config.toml
num_key_value_heads = 5
vocab_size = 4096
hidden_act = "relu"
norm_place = "pre"
positions = "rope"
tie_word_embeddings = false
parallel_block = false
init = "normal"
init_std_o = 0.0
beta1 = 0.95
lr_head = 0.00785
schedule = "wsd"
decay_fraction = 0.918
doc_mask = true
max_steps = 2749
Each number is 500 + 25 x the weight over its row's rms, rounded and kept within 0 to 999. Layers, rows and columns count from 0. Numbers have three digits each. The size before them is the row's rms in percent of the matrix's.

# layer 3 MLP up, 1280x320, rms 0.0944, rows 309-326, columns 160-239
095:499503502484477512449459481527445538479521492517511537435495508490508487539472491490523529510540499490492477476465521553518524496503477519522521506502481504461436455534465489478531496479487529528496479465484479547523529475514510461505547479
098:451482523489491548503485520463499494500548461476467484541516526480480552477467520525494504500498507479471523497493506470469512535498455498477533446540492481489498515484491535519513495517544490559546527454497492527486503491502545529467553541
106:507481490471458511511484506471501532471483522517504505497497501531476524494518466505535505533475499544516528500493506483525527503508463484512497498504505482512486536507477487497521525525473510504501497488465511483452531530497467511500489490
087:505534479514482533501503479474514528521488525479513522515548474487494482501458460526513480514516550503516535528497498540485484492496508510535506493491561501491540461522448542460524548487475492524471542469511516515504500527481484523508490495
102:513472526487515493455527516503514499555470529537457499478466544498526503535497514485489489502500478500488523578488508476536497515476511490507512521485543524472490478493482519537509512483518541497471456518505512559481488512534515495519517529
096:477472492480488476566464502498512508467496481479502512508464492511502502518490508497519469491553508501515539466468542509492459483491473446508522528575506517516513530507510532508498538478492512522465458462502477474493500537483501531469467458
092:510450501463489553455524530479508562506479481441501520524469523510534516526455501553493492467518486454486497535490478494510509505502500453485467492478525530483528500522511497523498472492545491510532461530469459523458468528526514475504460516
109:485526517486523492476527499514506515518531468478545501518485450500517512522541451526528527505484515516503538516493461480560516465502488527519509457518535496535485479506467485520526525491480540516469564517491522484515500511530476460519508518
094:489511492461493514522529525505489530471453491441531455503482469508487477520487441553527498518494500517486543490525489518527487473517515461548500543486510492521470531467481527485484494464485475513481491497456501513497476499516516508499456466
094:491511514520467543556527513490523538540492527496501417515486467475508544508479485507469523512516529463530566505513501489437485487545496480488496515531541488515490460496476482494522502525546514500486543500496490518465471490508530548473495447
099:521534551511495496522539495505480519495489539499500513492496503506463496506513494501517586493525446470513516483502471504511500545497507507482455501481495491492451437511535512504522452480485516493515508497494542487491509511468517508540472490
095:515514503491458521515477477525481501478572525525512477463461510542524518483522496479475498497546484485497533496517530504488477511484521500457525451507528489509491518510549528473493504467483504520524517481513451497475500485523529519517486508
096:532528517525472501529517516490468520508505486507485511500500518494482537522547490488513489526506499494484480555493525500520488488523477538504457532502537489477546532480490495498446498501499487489474481495495484506490503544506559492515503484
101:493514507543505494512526483479529503505505442501487469512561507515473443523522504484533528492508457528515482487447501537526537490500442489516523450491529474495527532489528479485514504521515504548504521503528496487508493470481526499503503496
104:498488504557498492446453486488502491499540525488511484512509451502511496473496531499508499511512525466495543522524435539482552524497524547541510505478505463482453506503460496507528496548519459465523473528524512480522515412549550530526548511
103:511490465525533493461474490497486476536553497481484493515479536482464528535498522528533526516480545514519524508515496519512503470482473489514462506493487483465481521514464518500505495477466504554502498491483544474482511486535495484492501485
104:494481438482515451523523497485466476497532485465540520511484509495503491494543550531505498458483504492496522487489523539528503510544489482520469552507487500479524499480504507471500526520529472486490501493534518510488468499507504517485504476
084:496481491491488477524491493547488471510522545451473499485523486512527514478539514483512512468564481496479488490485471466539474467522468485499553473496489510520522508466510473520492509513465558498515481542462526498494497554479492480491508468
# layer 3 MLP down (transposed), 1280x320, rms 0.0903, rows 309-325, columns 160-239
102:479495497529469511485498502466523528543504487532518471484512538540543533523490545534495529533525503492518526483442498456464473513543467496491484507511475515502521540519491480485478495512559477513504516497484504492470496482468451510459510534
097:462550526538471470547500505542504545502466537484533483520489506538473486549511501500508495494505496459500508487469524491502476483529503503494508491454474510533545544511557509509522472488529502490486485517432521459502501499478461489532520478
097:507504512536447451556508473504500520510515519499504499494535486541503484501560516501482481527538491560515462457480485494471495540516476521470511470511486500523494555500534487528514484501481513501478500501462489481500470496514500511522493543
099:509505478548544466522507481511466492497511518486464495496487478531494494484474497475505466477460499485503492505479521524515496541472507452542466489531511501514529495492493485541475527459519506521482516503501474512477553504498543461526515511
101:514524529504504478480514460501481458525533508516496494498536448497475503459482508477485470494467478480477434495509489437436520539466489469512471470505555490513507520489511476528474475500515462491515550529524486523537476503523559500468509516
104:505484522462490523515469455495515511517496489468449521469499540502483496510476516518523472552488507520469509487498510487485512486489502506489465506447482509496523488453512505490575502512490514518530492468541494477488523516455554520495470462
102:523492484484480488544482501501521501533506484482500566488514513498463493488502491529497501470524521525476483501499458499491500496536468509514512495498504518461493518498488526471516489475543533469508505474537489512492507478549453504453501521
100:504500529479480517517462491486508519488451489521472486498499507498480472533516518472511491482475506505540517499512488503565470514489527540568561527533541492475508487524518498470522524490531508530524506537504484484502484476522433483523502492
096:486482475484484527545518514472474518473507531483508516507444513481494483524516490514463545535506515472486451475520522464523510526530516520513470496507504483508501499520476537529512484515516511513477475500487516514513501534492495475530480478
094:461477504505525472447490473495503524504527486488531543446552486529504537519506500488534493483464510485492501543485492512495504484459491493464531509486499511512515513491474469506456515535488495491452483495467475511508518493491502526487493524
102:497496486507496508520531495481495471514507511509480499537476497522535531513510478516519521522515474542511507519492480493506524504504489528518498496471436464506519494512499487531531490514470521517527458516489522440503501477492485531531469507
096:531452509477470525494514469508511506495456525537526524510490515526527508509522500518522514509525502485526509505460494485506517533548475535506475499497511477513502503520527507522518467463512542507469503481438528504488482493529490473512499488
102:487478519504545517506510484431522527480524468480464499499509543494512500471465483446522497499518528534516500496486471508553504486511495463509537515509515548530524503476549518457503448526489473494471515548527488522512514504501448481504506503
105:497527493508483493511513485487454464513470547519498470523518483501541525505467461522506526541526484474487488459487497533470526483527511466544500503518449487534504523479499457529534512546465467439470504483516472478502485499524487505480492510
101:527522504474516498465509485514536538500485548530496478536436502484504468515515486518480474494533496514508507547496472512519529514469488493518448521463522478499475515521513484494476523481523472533511502487511493506513516543543480493509492486
099:491531490486466499544494536492504500503498489518511487510475488513499484528483482505493481492497504520521440482508473501549514519494525523490523488502457519490495485503520536547532496463499517495522517506559451479503530500498589443522486501
100:513447488461459525513493508516493508500491509549493497502474468522484464501488471516482503504464481516543514442490511505491495507515517486501516494585489524502488485470489482475457508452537532532515507542456512498520505486493507534525520481